config.toml
d_mlp = 1280
norm_place = "pre"
norm_eps = 1e-06
rope_fraction = 1.0
bias = "none"
init = "normal"
init_std_o = 0.0
doc_mask = false
Each number is 128 + 24 x the weight over its row's rms, rounded and kept within 0 to 255. Layers, rows and columns count from 0. The size above them is the row's rms in percent of the matrix's.

# layer 3 MLP up, 1280x320, rms 0.137, rows 984-1026, columns 80-159
size [103  99 105  93  98 106  96  99 103  98  88 107  88 104 105 102  93 104  87 104  76 101  79 106 113 104  83 105 102 107 109  87 110 102 103 108  97 113 116  82 102 104  74]
[[ 99 136  57 140  88 155 126 109 115 136 165 112 129 143 150 122 156 125  98 147 114 120 135 116 139 116 134 106 155 120 103 120 153 140 126 171 108 140 107 123 131 115 137 119 108 128 152 142 143 141 115 106 118  99 115 136  87 140 174 108  80 162 159  86 110 121 154 116 117  95 153 176 123  93  88 162 143 130 117  94]
 [135 100 124 140 136 165 155 140 101 105 127 111 140 119 122 163 123  73 143 150 162  99  98  65 103  85 160 123 122 105 108  89 118 131 136 106 145 115 128 156 105 196 128 155 154 112 127 151 113 135 113  80 136 110 133 101 123 127 120 112 101 101 138  90 116 118 102 100 134 142 112  91 154 106 128 120 150 118 108 145]
 [143 108 120 158 124 162 114 152 139 152 143 121 102 167 151 107  88  94 121 153 145 116 122 148 137  87 117 156 116 131 164 133 111  94 123 147 118 131 134 100 165  65 126 143 122 142 156 192  64 152  93 103  93 150 129 100 117 131 158 113 155 150 108  88 127 145 112  81 135 104 146 138 134 104  85 158 152 135 131 168]
 [110  60 122 120 115 143 153 149 152 109 122 129 105 148 190 133 105 105 129 103 118 112 100 103 129 136 140 139 164 117  71 137 140 103 105 162 121 177 105  92 106 130 110 103 140 124 127 116 100 151 135  89 116 109 104 111 128 155 123 124 136 176 134  91 173 124 121  90 133 122 134 119 103 122 175 123 167 131 119 153]
 [181 108 114 158 195 101 192 128 116 112 162 102 127 133 135 154 145 126 105  95 108  93 120 141 126  95 127 125  99 149 125 120 150 141 145 110  96  96 163 125 105  89 164 116 109 139 130 102 126 132 135 134 164 108 152 120 120 117  97 108 125 139 160 122 101 148 122 140 150 136 130 120 125  92 118 123 112 152 103 133]
 [144 160 153 140 154 126 139 117 140 148 164 117 157 164  99 160 129 129 108  96 132 122 148 118 155 158 101 114 143  97 114 158 152 117 108 132 115 154 171 123 131 132 143 134 183 158 142 153 102 111 130 122 214 118 112 157  87 105 136 134 137  92 101 133 155 169 122  93 118 147 118 114 132 122 136 137 158 107 148 164]
 [173 135 172 149 159 106 142 142 146 112 152 153 129 104  99 164 125 127 144  79 120 106  90  82 138  94 150 113 125 127 122 137 126 108 212  92 126 133 117 103  89 153 122 142 141 108  84 114 117 155 155  98 138 117 111 158 119 170 116 107  84 158 131 116 110 109 109 120 157 127  95 180 116 148 121  95 137 136 126 159]
 [123 113  90 135 124 117 128 127 170  71 155  96 135 134 174 123 151  98 162 166 131 101 128 141 118 126 125 152 126 129  89 109  99  96 101 140 101 122 161 124 125 157 125  98 129 148 154 111 121 164 118 146 146 135  82 182  83 111 144 157 131 162 138 145 125 127 100 122 134 119 104 160  96 134 174 121 102 121 119 136]
 [ 63 119 121 153 153 144 161 124 142 100 136  89 105 152  77 100 102 128  71  87 117 129 135 144 130 135 123 130 110 146 125 128  67 125 148 121 154  92 109  72 112  88 148 117 182 117 152 118 114 141 170 119 133 103 102 106 152  85 167  92 103 153 117 126 124 154 148 101 129 137 135 137 103 131 140 134 133 139 206 149]
 [132 137 139 148 125 127 164 138 139 116 134 124 135 137 132  94 137 128 134  78 130 152 141 151 101 117 165  97 121 113 117 103 142 119 103 122 124 117 133 135 116 109 149 159  98 173 137 160 111 136 119 114  59 132 114 134 165 107 140 104 148 130  83 100  87 102 114  79 144 119 136 158 118 163 143 141 122 163 146 158]
 [120 114 121 110 132 182 144 119 138  96  93 152 146 152 120 111 118 150 154 108 100 133 116  86 138  92 169 155 146 114  98 148  91 137 101 160 122 128 140 107  93 117 105 153 119 117 133 149 124  92 146 136 121 183 119 139  96  87 121 145 143 163 147 109 133 146 130 162 118 129 143  91 137 126 137 149 146 159 113  88]
 [153 118 103 129 113 140 108 139 125 120 123 144 117 159 174 138 105 112 155 105 127 167 177 157 101 165 133 125 144 156  61  85  96 124 116 108 105 143 147 166 109 111 125 151 117 125 119 132  96 160 119 131 144 103 100 120 137 146 136  93 150 135 104 118 161 133 112 104 114 146  82 145 147  97 120 142 143 112 110  96]
 [ 98 122  93 135  95 138 120 145 157 144  93 112 110 176 123 101 124 125 148 128 121 109 112 133 127  96 139 141 178 115  95 130 162 159 103 131 110  95 127 118  94 119 148 119 156 123 141 128 137 137  83 138 125 104 119 111 128 136  69 137 164 120 156 142 127 134 146  92 138 148 108 182  84  86 135 122 102 164 140 116]
 [127 156 121 176 133 147 116 121 111 134  94 144 110 145 152 176 106 113 100 126 139 120  82 135 103 122 116 118 104  89  77 127 105 142 102 155 129 130 124 119 123 134 150 124 143 151 159  84 159 148 109 112 146 109 121 101 156 158 147 108  84 142 159 143 125 145 155 149 127 123 109 140 159 124 143 119 132 150 138 146]
 [142 139 123 119 145 158  78 117 133 137 118 106  83 102 129 153  71 131 157 103 133 136 136 179 107 147 137  94 116 167 133  87 143 100 128  96 157 160  56 127 139 133 136  84 105 127 142 123 153 127 106 163 160 135 150 143 140 135 139 104 113 106 134 107 134 140 116 106 131 164 110 117 131 118 137 149  84 147 110 121]
 [147 112  99 159 125 152 130 141 164 149 163 111  84 144 125 139 130 148 170 155 110 115 174 116 172 104 109 126 144 101 140 127 112 100 181 122 121 104 121 116 111 128  94 148 120 172 167  72 142 135 130 121 149 153 128 111 115 131 153 127 130 141 126 126 144 130 139 177  79  33 144 122 130 154 122  92 112 121 148 104]
 [161 130 131 145 149  87 120 128 122 146 129 163  83 128 127 126 115 131 149  81 141 159 141 190 114 144 111  94 145  90 113 197 114 131 151 145 121 116 129  79 127 122 126 200 131 139 133 106 173 133 112 101 148 100 117 122 130 121 123 112 116 125 140 139 127  98 142  98 125 124 100 143  87 167 120  98 107 109 137 131]
 [147 135 109  81 129 151 115 117 135 130 122 176 198 135 174 139 119 165 117 179 108 123 136 151 107 125 120  96 102  86  98 118 133 135 146 151 158 116 155 141 136 143 150 130 113 137 152 101 146 124 112 133  87 148 163 120 120 108 105  99 152  98 185 106 112 176 150 144  98  95 125 122 104 117 119 119 154 144 112 176]
 [115 163 133 131 149 132 163 168 133 117 100 154 104 125 110 148 111 120 150 115 147 123 112 130 106 126 148 180 122 138  79  88 132 121 152 108 149 114 143 115 105 117  80 122 111  97 127 128 185 135 127 129 122 167 141 118 113 151 145 153 151 177 103 127 161 143 103 103 110 137 134 126  93  82 104 111 147 116 126 141]
 [ 90 129 124 140 114  97 164 130  73 133 153 120  98 118 119 118 134 126 128 146 145 118 167 113 144 106 165 137 165 146 138 143 127 129 160 162 146 115 148 135 128 126 163 150 157 140 156 147 123 149  77 167 142 115 126 104  78 107 104 151 130 106 115 151 111 135 115 143 111 146 125 117 177 116 122 133 130  83 121 135]
 [120 157  99  91 175  74 154 146  91 109 141 152 105 142 148 150 109  77 166 119 102 116 110 125  84 100 124 126 143 121 119 109 103 133 153 119 118 148 124 120 115 136 140  83 116 112 148 120 103 118 106 146 125 110 133  86 150 148 111 175 172 122 124 122 116 115 141 112  85 115 103 130 155 138 134 115 100 146 175 119]
 [ 98 120 147 145 112 111 124 113 137 134 153 103 131 125 119 110 112 156 122 139  68 154 139 155 117 194 101 133 110  98 120 128 122 122 120  86 103  91 118 120 143 102 156 143 121 147 133 157 145 100 161 106 164 124 133 177 166 109 133 145 106 133 133 151 166 108 123 105 134 120 107 158 140 133 130 131 133 126  94  87]
 [ 63 181 160  96  97 142 151 160 116 122 161 127 106  99 140 140 109 127 138 145 110  99 102 160 159 151 152 108 104 126  90 142 115 132 107 157  77 161 203 144 132 100 163 153 127 123 117 147 112  98 136 127 135 143  96 115 154 145 113 104 171 113  94 140 153 142 121 139  94  77 128 129  93 136 107 114 119 129 148 126]
 [140 131 109 152 148 142 129 102  85 132 110 177 147 122 134 140 125 105 135 169 145  96 121 140 150 150 127 127 140 119 120 122 122 115  90 143  89 160 122 145 142 186 127  75  99 160 185 124  86 163 125 124 170 158 123 119 134 132 159 170 133 129 118 147 146  80 149 151  87 132 136 163 142 106 135  95  81 126 107 163]
 [137 147  89 135  76  86 163 110 148 153 110 145 118  96 125 121 146  94 132 152 156 192 149 106 152 128 143 146 148  90  82 143 144  99 181 124 103 100 116 145 181 128 122 146 127 153 115 151 146 138 122 159 105 122  77 121 126 105  96 131  88 167 141 119 124 115 103 109 153 159  77 134  92 126 135 125 106 162 168 102]
 [138  92 150 165 133 148 160 102 139 105  92 112 119 155 114 129  90  93 138 116 105 159 136 152 138 139 123  85 147 114 107 172 160  99 142 148 165 134 122  72 108 117 125 130 189 130 113 109 170 113 140 129 142 117 151 123  95 144 103  92 103 119 114 110 164  95  97 144 112 106 152 111 118 113 170 146 124 125 107 125]
 [130 151 105 109 111 125  97 118 108 121 124 108 145 145 163 107  95 150 146 110 149  95 118 180 119 142 120 153 121  77  96 110 127 111 127  88 143 153 135  86  78 144 108 134 155 173 171 164 113 111  81 144 124  83 190 127 121 148 118 115 142 114 149 141 131  80 127 126 156 124 128 127 140 146 152 147 144 103 129 170]
 [134 166 170 139 144 136 157 173 124 139 113 140 126  90 125 137 116 135 135 100  93 116 110 128 143 130 128 149 120 105  98 189 144 152 147 131 159 133 114 150 100 123 111 128 136 124 129 103 139 141 148 100 111 116 122 153 141 137 136 104 108 110 116  97 146 141 100 119 157 129 115 150 135 133 113 113 111 130 117 141]
 [136 141 132 151 143 122 120 126 137 138 118 102 119 146 148 127 138 135  92 114 153 114 136 132 143  93 163 119 136 132 136 119 120 118 129 151 118 131 139 163 134 141 108 121 131 171 141 118 164 143 114 185 124  99 115  75  85 152  97 165 167 127 103 126 131 169 129 113 121 122 102 108 159 131 172 132 122 131 167 120]
 [116 109 112 151 109 161 137 159 122  96 176 119 147 125 120 141 135 116  92 123 112 143 102 137 118  96 141 142 145 174 162 124  93 117 173  85 139 164 150 138 114 137 113 108 114 147  61 142 137 143 123 131 198  86 110 131 129 129 125  71 134 124  97 117 114 128 119 123 158 155  97 115 161 122 120 132 108 149  92  85]
 [ 68 144 130 127 144 123  95 108 141 121  80 142 142 189  97 132 147 142 145 161 112 127 136  94 127 129 134 114 135  91 128 110 135 103  91 101 104 122 109  73 143 144 121 124 173 120  99 123  77 118 167  86 113 107 111 148 115 121 151 135 166 121 126 148 149  75 133 114 135 146  65 101 140 149 101 105  76 110 148 126]
 [114  91 166 146 113  98 138 171  86 127 112 130 166 116 125 154 116 134  97 128 110 159 150 113 134 156 134 107 143 120 186 140 146 125 139 137 156 145  90 145 148 145 112 177 111 133 135 161 127 128 122 139 122 107 129 109 136 133 126 114 137 140 126  75 170  99 144  79 113 129  97 119  98 128  66 152 140  94 124 155]
 [131  85 111 100 128 147 134 157 157 120 132 162 115 151  84 148 133 119 100 159  70 112 143  70 115 117 127 110 202 150 131 142 135 136  91 138 186  94 111 114 175 145 102 157  57 144 129 106 146 117 152 141 109 140  60 111 121 110 123 119 108 133 178 119 116 151 147 141 157 115 167  88 160 115 178 108 122 119 125 132]
 [112 146  99 168 106 111 110  99  89  93  95 169 122  99 120 123  85 125 124 100 163  92 122 108 142 172 119 129 142 127  69 108 175 132 145 111 147 114 115 118 121 127 131 120 127 128 137 101 154 111  97 124  86 127 125 118 116 120 159 155 132 106 152 133 123 157 103 138 188 125 145 129 106 153  97 126 145 134  85  68]
 [131 101 119 132 154  93 193 118  91 128 111 137 113 117 104 105 114 141 107 126 130  94 122 146 155 125 130 149  88 121  86 204 111 108 151 132 124 144  75 133  98 111 132  95 153 137 127  72 103 140  76 135 108 168 108 124 147 183 125 123 151 158 158 117 116 143 128  98 132 180 108 147 118 181 103 129 106 146  64 129]
 [113 149 161 149 101 135 130 154 152  88 137 141 127 121 137 127 134 124 157  75  55  94 129 104 110 148 126 134 141  96 120  73 135 139 130 132 152 188 136  92 179 123 128 124 117 122 157 134 129 147 106  97 159 141 132 111 123 103 160 156 111 132 129 153 132 131 161 130 149 133  83 160 118 148 121 121 150 122 110 161]
 [130 175 138 160 148 111 140 143 127  97 142 128 100 109 131 103 173 144 187 118 147 105 115 123 116 109 152  72 146 159 153 123 161 147 175 134 114 141  99 106  98 132 146 160 130 106  65  90 126 126 136 158 114 126 173 129 105 124 118 103 141 111 145 118 163 109 133 139 147 135  97 151 133 153  88 102 140 122 153 140]
 [138 151 148 137 131 138 158 140 150 118 134 119 130 120 136 103 116 139 165 161 113 163 142 131  88 117 102  82 145 120 138 156 115  89 134 137 134  98 152 136 128 113 138 118 140  93 123 170 105  93 148  92 132 143 112 155 164 138 160  93 157 156  92  97 102  94 123 108  94 115 116  80 109 108 141 135 116 122 141 134]
 [153 159 109 134 120 141 106 147 138 154 184 127 128 145 111 135 178 173 122 144 145 105 111 133 131 143 145 128 149 128 136 112 125 110 147 180 143 141 150 117 142 149 100 120  95 151  42 143 120 127 120 112 120 152 137  96 140 133 119 122  95 136 101  97 127  66 113  98 146  93 143 143 105 119  94 105 129 129 134 134]
 [103 126 130 122 124 115 144 133 127 120 140 161 110 142 111 132 148 106 110 135 117 124 108 134 106 101 133 133 114 137 112 164 157 127 134 123 131 102 140 134 131 143 111 103 110 139 120 117 143 124 135  94 125 101 128 156  86  96 121  95 139 133 121 126 165 143 141 110 101 162 150 151 155 141 128 132 150  99 117 114]
 [126 112 134 128 122  95 124 128 135 124 111 176 139 169 134 138 127 136 124  85 117 143  87 158 110 122 147 169  94 137 123 117 100 109 138 144 131 105 104 130  88 126 145 138 163 111 141 116 140 123  94 109 117 157 179  80  99 107 133 126 129 125 132  93  99 139 150 139 118 142 136 147 129 125 118  92 109 161 113 147]
 [ 84 117 114 130  87 123 136 113 160  99 107 136 100  71 119 160 139 153 130 136 132  93 185 144 140 128 149 131 132 177 133  89 160 158 204 124 106 120 153 129 103 126 115 102 163 141 110 126 104 147 140 133 132 112 129  84 120 149 101  85 167 137 149 114 108 123 127 117 137 108 104 130 144  84 117 115 110 169 108 142]
 [120 128  79 134 116 147 178 159 130 128 119 167 107 140 133 157 122 118 113 146 154  96 132 148 118 128 181 129 120 118 152  89 135 116 118 129 116 137 121 176 158 116 160 120 135 120 186 121  91 192 141 105 154 119 142 132 185 142  96 104 130 158  96 102 140 110 119 134 143 117 141  68 116  88  98 102 131 128 136 118]]
# layer 3 MLP down (transposed), 1280x320, rms 0.135, rows 984-1025, columns 80-159
size [110 112 103  99 112 105  91 113 107  98  79 104  88 104  98 107 115  98  79 109  71  98  81 110 117 111  83 100  99 106 111  96 110 105 105 113  94 119 114  81 106 102]
[[136 130 100 101 132 142 136 129 121 133 118 117 118 149 110 128 137 123 126 185 114 135 141  88 150 132 153 161 157 134  97 109 162  97 133 148  91 131 133 141 114 126  88 162 102 115 176 149  75  98 113 119  72 135 119 100  83 156 147 126 102 121 131 144 117 164 147 131 122  95 109 147 166  77 130  96 163 109 121 162]
 [153 114 123 116 153 110 148 127 108 140  86 118 157 153 111 106 148  95 104 130 133 120 130 167  90 157 177  96 114 160 160 117 170  84 128 114 143 150 143 150 153 142  98 129 140 114  97 141 160 149 154 168  85 164 119 122  71  44 143 151 127 108 119 155 164 173 154 100 128 109 164 142 150 107 109 188 151 118 143 167]
 [151 122 128 123  99  88 116 168 162 127 116 128 172 136 125 134 129 130 149 172 138 128 130 149 122 168 110  92 169  94 174 132 177 135 169 134 149 124 125 143  98 155 141 122 130  79 110  87 120 114 159 118 123 135  85 177 104 121 114 156 106 135 150 123 127 125 161 151 175 140  98 103 115 123 157 102 130 132 105  82]
 [156 117 138 135 130  59  94 156 125 140 132 147 131  90 107 115 126 166  88 127 106 131 107 120 138 141 138 137 146 145 166 108 113 179 119 112 105  92  95 147  48 135 118 116 130  99  79 115 112  99 125 181 146 177 139 130 118 113 121  76 154 164 126  98 147 136 115 132 117 119 122 170  97 109 156 150 163 108 116 116]
 [126 159 124 129 130 164 114 130 101 149 126 132 116 121 137 124 123 149 113 107 138 126 146 116 134 132 112 163 139 154 123 153 149 132  99 178 149 122 159 131 128  95 151 117 141 147 172 106 139 128  96 137  97  97 167 159 122 131 118 194 103 189 122  93 134 124 102 129  91 130 146 151 158 125 131 137 146 159  86 159]
 [116 113 126 161  97 142  44 108 131 125 117 141 153 114 137 108 135 137 133 143  95 141 106 127 135 124 131 127 166 117 127 157 110 150 141 108  84 152 117 153 147 139  99 113 165 117 111 169 140 107 111 117 158 119 127 116 117 137 111 128 148 166 124 120 158 136 166  99 140  76 134 156 166  95 171 114 158 143 123 133]
 [ 81 120  66 127  95 149 107 122 128  87 116 161 117 120 122 113 146 168 100 137 127 136 116 126 120 147 108 127 127 138 107 140 113 155  76 128 148 128 107 164 184 123 125 122 126  85 104 142 122 121 113 201 147 167 133 104 163 124 105 127 184  90  90 117 126 151 109 119 161  99 151 122 126  95 131 128 149 139 151 120]
 [146 155  96 140 131 123 122 158 123 161  99 129 128 142 119 126 159 137  85 141 182  99 109 126 124 142 120 139 150 128 137 151 133 141 149  92 142 117 112 156 134 174 120 144 105 131 191 202 144 100 160 162 101 113 145 113 179 132 140 123 133 132 159 151 118 153 112 119 143 109 174 128 105 108 127  91 137 125 161  99]
 [103  88 124 113 164 108 123 133 113 111 150 138  93 164 142 165  84 131  83 103 119 138  92 158 110 134 177  81 156 131 132 119 162 126 159 141 113 166 159 119 138 145 117 163 115 103 155 124 129 148 135 141 153 107 117 114 139 116 111 142 120 170 112 151 133 139  91  94 126 117 182  61 145 140 150 129 132 101 150 122]
 [148 140 141 105 101 138 154 143 135 167 126 147 128 152 137 131 119 135 124  69  91 167 121 135 134 142 147 104 114 133 173 119  74 117 124 145 123  88 126 141 138 136 122 175 114 156  98 109 125 108  96 137 161 144 146 110 149 145 106 116  91 126 130 119 137 148 136 117 106 160 136 174  95  96 133  98 100 152 122 127]
 [168 108 131 129 109 145 175 104 109 119 176 148  96 134 129 189  95 147 131 133 123 178 157 130 127 140 108 130  63  96 122 151 123 135 121 123 123  93 166 105 131 112 132  93 149 175 128 119  97  74 169 128 138 157 126 104 153 173 140 138 100 114 152 154 163 140 143 134 133 153 123 133 154 128 159 149 106 157 147 131]
 [133  99 115 116 139 111  90 132 162 122 151  96 141 153 155 103 142 127 127 116 123 140 118 101 127 115 102 154 157 158  80 150 122 161 114 128 128 119 151 130 100 101 144 150 128 125 112 139 131 132 137 162 145  96  68 166 137 160 102 108 132 120 144  91 154 115 131 116 102 132  72 107 120 141 156 141 156 113 104 178]
 [132 189 155 123 146 127 148 109 119  90 143 143 172  99 149 135 134 142 182 158 108 136 115 131 147 127 110 120 138 132 143 141 129 106 103 139 116  93 162 149 127 165 104 127 134 167 115 130  90 120 150 132 107 132 176 135 119 108 114 117  96 124 137 116 117  94 123 133 148 128 105 118 179 121 157 136 127  83 131 119]
 [160 146 137 173 128 130 120 105 140 114 123 103  73 141 156 139 114 138 162 114 152 125 125  97 136 117 108 115 213 126 110 159 130 142 143 122 148 125 108 101 121 180 111 128 127 112 135 144 103 122 146  84 141 101 166 135 135 161 165 104 155 118 131 172 117 158 147 107 154 141 131  79 103 161 125 134 195 130 123 100]
 [131 148 131 145 136  94 133 116 129 154 147 171 142 163 141 135 151 151 105 150 144 114 123  87 113 110 132 131 133 138 100 134 102 150 131 140 101 117 199 135 167 112 102 140 142  92 149  92 106 134 152 123  84 109  96  98 126 157 144 157 129 136  90 158 136 151 122 175 113 108 108 117 119 114 150  95 179  87 125 118]
 [135 110 108 127 114 119 141 111 141 118 178 151 167 121 134 103 172 114 125 172 128 110  90 123 141 104 154  92 140 140  89 122 122 106 113 145 136 150 101 141 148 102 131 164 126 109  93 147 104 115 115 137 100 120  96 109 158  98 130 127 104 157 108 107 104  86 110 135 110 139 118 125 123 101 144 153 129 149 118 143]
 [159 162 123 160 138 167 127 147 153  82 133 134  91 113 146 109 108 122 119 157 162 120 192 135 143 168 140 124 114 158 126 122 158 103  88 122 103 119 157 144 104 112 131 131 153 145 181 142 128 173 113 146 120 134 147 137 152 125 121 148  83 111  98 134 170 104  66 195 139 129 143 115 142 141 109 125 117 162 120 126]
 [106 133 120 157 179  96 151 133 107 133 126 134 107 137 133 112 132 106 101 159 104  90 140  81 144 127 141 140  97 143 101 138  83 142 141 139 142 125 134 144 105 146 135  92  86 148 106 102  78 112 103  84 163 146  97 122 137 110 115 107 157  93 101 123 135 173 143 127 150 168 142 120 152 104 141 119 140 126  82 140]
 [112 136 175  89 124  94 136 102 114 152 190 133 127 152 105 173 152 166 161 129 153 146 132  81 153 122 100 171 108 115 115 111 114 137 123 118 123 117 117 138 147 113 143  92 137 185  66 128  77 104 189 144 140 141 109 157 112 135 133 155 149 137 137 164 105 108 158 130 134 111 127 102 144 133 137 147  95 164 124 133]
 [143 124 136 126 127 101 144 139 132 154 135 171  84 137 138 148 137 127 114 125 151 107 124 129 121 150 167 133 131 111 126 110  81 141 121 135 152  86 143 157  90 103 147 105 140 106  79  89 108 106 108 118 106  97 121 119 128 136 163 140 109 124 120 171 172 136 144 111  90 122 101 156 133 132 153 151  93 142 158 110]
 [167 100 166 170  93 128 126 145  96 137 109 101 181 107 112 137 111 104 128 166 138 117 164 122 123 100 116 129 111 138 126 150 103  75 138 123 113 142 144 130 163 195 105 124 134 148 148 134 139 121 124  98 133 145 130 139 142 124 121  95 128 146 107 116  87 115 106 184 144 146 148 155 116 153 147 119 144 126 110  77]
 [122 108 143  94 123 153 178  90 147 151 138 124 127  93 110 207 125 148  89 134 140 136 134 126 116 129 156 155 161 142 114  81 144 147 102  83 166 152 106 153  90 133 144 135 119 142 139 132 103 148 126 135 136 107 130 129  71 133 127 122 123 123 178 153 107 113 125 137 132 122 128 149 114 131 117 172 174 124 180 110]
 [144  94 127 134 155  76  97 131 115 135 130 133 108 132 113 151 160 154 136 117 128 189 125 122 130 108 130 141 138 104 154 125 120 149 132 156 128  95 124 179 140 141 102 140  97  94  90  97 125 139 174 128 130 183  99 128 131 141 140 160  78 134 138 130 111 127 118 157 100 182 129 117 123 117 133 123 117 161 104 106]
 [134  99 140 107  89 127 141 149 158 138  98 137 170 107 140 120 147 164 122 147 104 127 115  89  79 138 166 143 125 145 149 171 157  92 109 135 115 105 133 111 128 136 101  95 129 127 127 126 151 117 164 158 115 114 128 174 125 145  88 131 112 164 161 128 166 115 133 116 154 122 141 142 110 105 122 139 182 135 120 118]
 [118 121 147 159 124 107 164 121 131 163 134 151  84 171 114  93 123 116 118 139 123 133 153 105 113  72 100 176 160  59 136 136 147 145 154  99 131  71  92 100 116 168 150 120 121 116  96 116 119  86  94 126 142 148 105 117 103 132 112 132  92 156 164 144 133 114 126  70 120 123  77  93 119 131  74 140 137 148 142 153]
 [115 108 112 130 125 141 116 173 126 136 125  91  96 111 101 111 131 120 108  94 155  83 118 160 155 119  98 158 121 126 110 143  84 121 153 123 115 142 115 116 129 110 120 123 140 131 155 139 125 131 147 165 123 130 106 113 153 147 121 144  85 170 122 142 148 128 103 145 107 101 148 114  85 122 102 156  89  97 166 114]
 [132 121 119 120 122 152  95 163 136 135 104 133 104 127  70 141 139 133 135 162 139 161 146  63 112 136 131  77 115 144 133 150 109 142  77 142 166  95 112 169 102 127 120 119 158 139 134 127 133 110  99 187 167 132 136 119 128 137  99 127 135 114 126 121 146  93 132 158 101 106 143 104 128 109 140 156 131 123  89 132]
 [107 130 112 129 100 150 126 123 141 131 141 127 129 121  84 121 171 123 152 127 149 130 108 138 123 149 106  86 151 181 123 112 152 104 119 126 131  99 116 133 144  80 158 169 135 125 170 164  99 111 138 135 109  95  99 113  95 169 108 150  89 146 167 127 112 152 153 100 162 129 137 130  96 134 175 138 110 123 155 106]
 [103 149 131 156 153 152 128 141 170 100 145 153 146 123 114 142  88 131 132 104  75 139 116 114 108 125 135 110 129 108 157  94 142 151 152 115 101 107 137 133 122 143 165 120  95  98 120 116 132  97 139 120 137 121 117 145 191 133 125 129 117 115 113 116  96 123 149 159 128 140 111 120 120  98 115 148 176 130 124 143]
 [115 102 121 111 142 142 169 153 146 164 108 157 158  81 134 131 142 162  72 153 159 152 129 108 179 145 116  93  66 139 143 105  97 133 162 129 109 143 150 187  99 153 148 156 144  87  95 148 112 126  96 138 168 108  86 106 182 134 121 178 167 111  74 151 148 120 151 121 130  88 157 113 114 136 154 150 156 177 103 146]
 [141 116 101 157  92 126 136 140 154 175 112 100 132 175 124 136 139 112 113 180 155 145 121 133 129 145 140 121 129 117 136 142 102 122 107 112 114 144  74  98 145 138 166 125 120 123 173 116 118 135 165 153 118 133 116 138 149 146 123 156 127 130 128  87 145 146 146 140 143 130 146 130 132 103  91  75 155 139 104 109]
 [118 130 162 152 131  81 164 167 137 131 149 144 146 149 138 148 128 131 143 164 160 182  90 132 171 114 139 159  82 140 155 112 122  92 132 117 176 133 136 102  99 139 132 163 142 116 164  97 136 145 152 148 157 181 124 142 145 126 114 115  91 119 148 160 101 141 101 146 111 118 116 114 172 130 109 154  59 147 131 149]
 [135 117  96 108 164 134 128 125 149 147 108 177 144  93 111 134 119 128 137 133 102 157 130 134 124 107 150 163 121 127 113  69 164 141 131  91 157 131 150 131 119 118 139 101 147 117 122  69 141 146 113 144 104 134 114 151  93 110 137 127 125  86  91 134 154 159 142 184  95 184  93 107 147 167 138 121 107 125  82 119]
 [ 87 139 167 115 121 165 108 162 103 119 120 162 142 164 140 151 102 117 121 163 186 133 111 131 135 140 155 136 112  87 112 107 111 174 118 142 120 106 100 125 127 153 142 133 159 148 138  83 177 109 118  90 115 136 128 115 140 164 166 108 137 103 135 125 112  69 134 102 144 128 135 150 100 144 128 141 142 157 129 122]
 [120 115 119 129  98 157  94 117 119 108 137 143 128 114 102 118 174 152 110 130  90 147 117 117 129 104 112 165  98 104 102 140 116 160 160 142 131  85 122 137 144  94 124 146 182 191 114 148  92 133 114 117 169 137 128 130 124 121 119 148 113 135 114 120  80 139 129 114 107 126 109 129 121 135 140 158 104 138  94 152]
 [127 116 154 126 125 127 164 111 119 171 132 127 153 167  95 169 140 131 142 120 156 149 121 141 118  85 121 114 135 128 151 123 108 119 123 118  98 115 119 120  32 145 117 117 113 112 164 150  95 116 122  57 156 119 115  98 136 147 126 121 147 116 117 149 110 143 137 111 132 139 185 130 139 128 132  71 117  97 125  81]
 [116 101 112 128 130 119 144 128 117 146  94 140 112 100 121 122 166 141  79 116 131 146 142 146 165 134 112 122 147 166 117 158 128 127 113 100  87 110 112 156 155 135 105 124 129 134 147 156 116 130 138 118 184 134 134 115 157 138 107 122  82 157 100 140 155 137 101 162 114 144 116 146 120 101 118  90 100  94 107 116]
 [128 114 145 121 146 130 130 128 165 108 191 122 163 135 144 158 102 125 108 155  81 128 123 132 116 207 140 103 142 188  87 130 109 106 132 159 151 125 112 125 138 124 119 152 125 100 160  93  85 109 155 105 103 134 150 127 113  79 168  84 122 153 100 132 120 102 149  97 116  85 177 153 126 140 163 118 129  91 134  98]
 [130 130 106 168 144 110 120 151 123 129 134 132 121 128 115 138 128 153 109 128 105 106 118  99 143 125 152 115 160 143 148 149 176  98 149 105 141 153 112 104 202 135 123 133 111 118  27 165 139 142  94 100 108 100 118 105 173 123 121  99 146 109  80 125 145 131 137 138 170  92 146 133 130 104  72 122 138 153 110 107]
 [160  96 170 167 132 151 150 109  80 136 130 129 129 164 127 202 154 156 151 148 110 137 135 100 144 137  94 165 123  94 148 103 141 158 129 107 119 140 137 121 149 144 194  96 151 135  76 115 123  85 120 126 139 116 107 122 175 132  93 125  94 106 102 130 139 134  99 114 129 119 155 114 163 140  90 141  82 151  96 138]
 [133 140 149 110 166 127 115 130 102 129 143 155  90 126 120  72 101 144 107 140 166 180  87 133 109 152 129 135  93 108 151 147  97 112 154 110 116 169 134 128 137 124 185 121 148 153 173 141 123 130 126 181 125 146 102 161 163 153 156 170 126 125 139 152 161 102 111 117 116 129 153 163 117 127 100 138 141 160  88 153]
 [129 130  79  98 146 146  99 180 129 120 130 129 136 158 106 109 114 139 142 132 139  99 123 112 107 106 109 107  91 127 108 172 100 121 121 136 159 135 129 118 108  99 125  98  97 115 133 139 152 116 138 166 129 111 113 122 108 150 104 111 126 123 108 123  79 138 147  96 132 119 162 115  91 117 116 128 117 111 122 155]]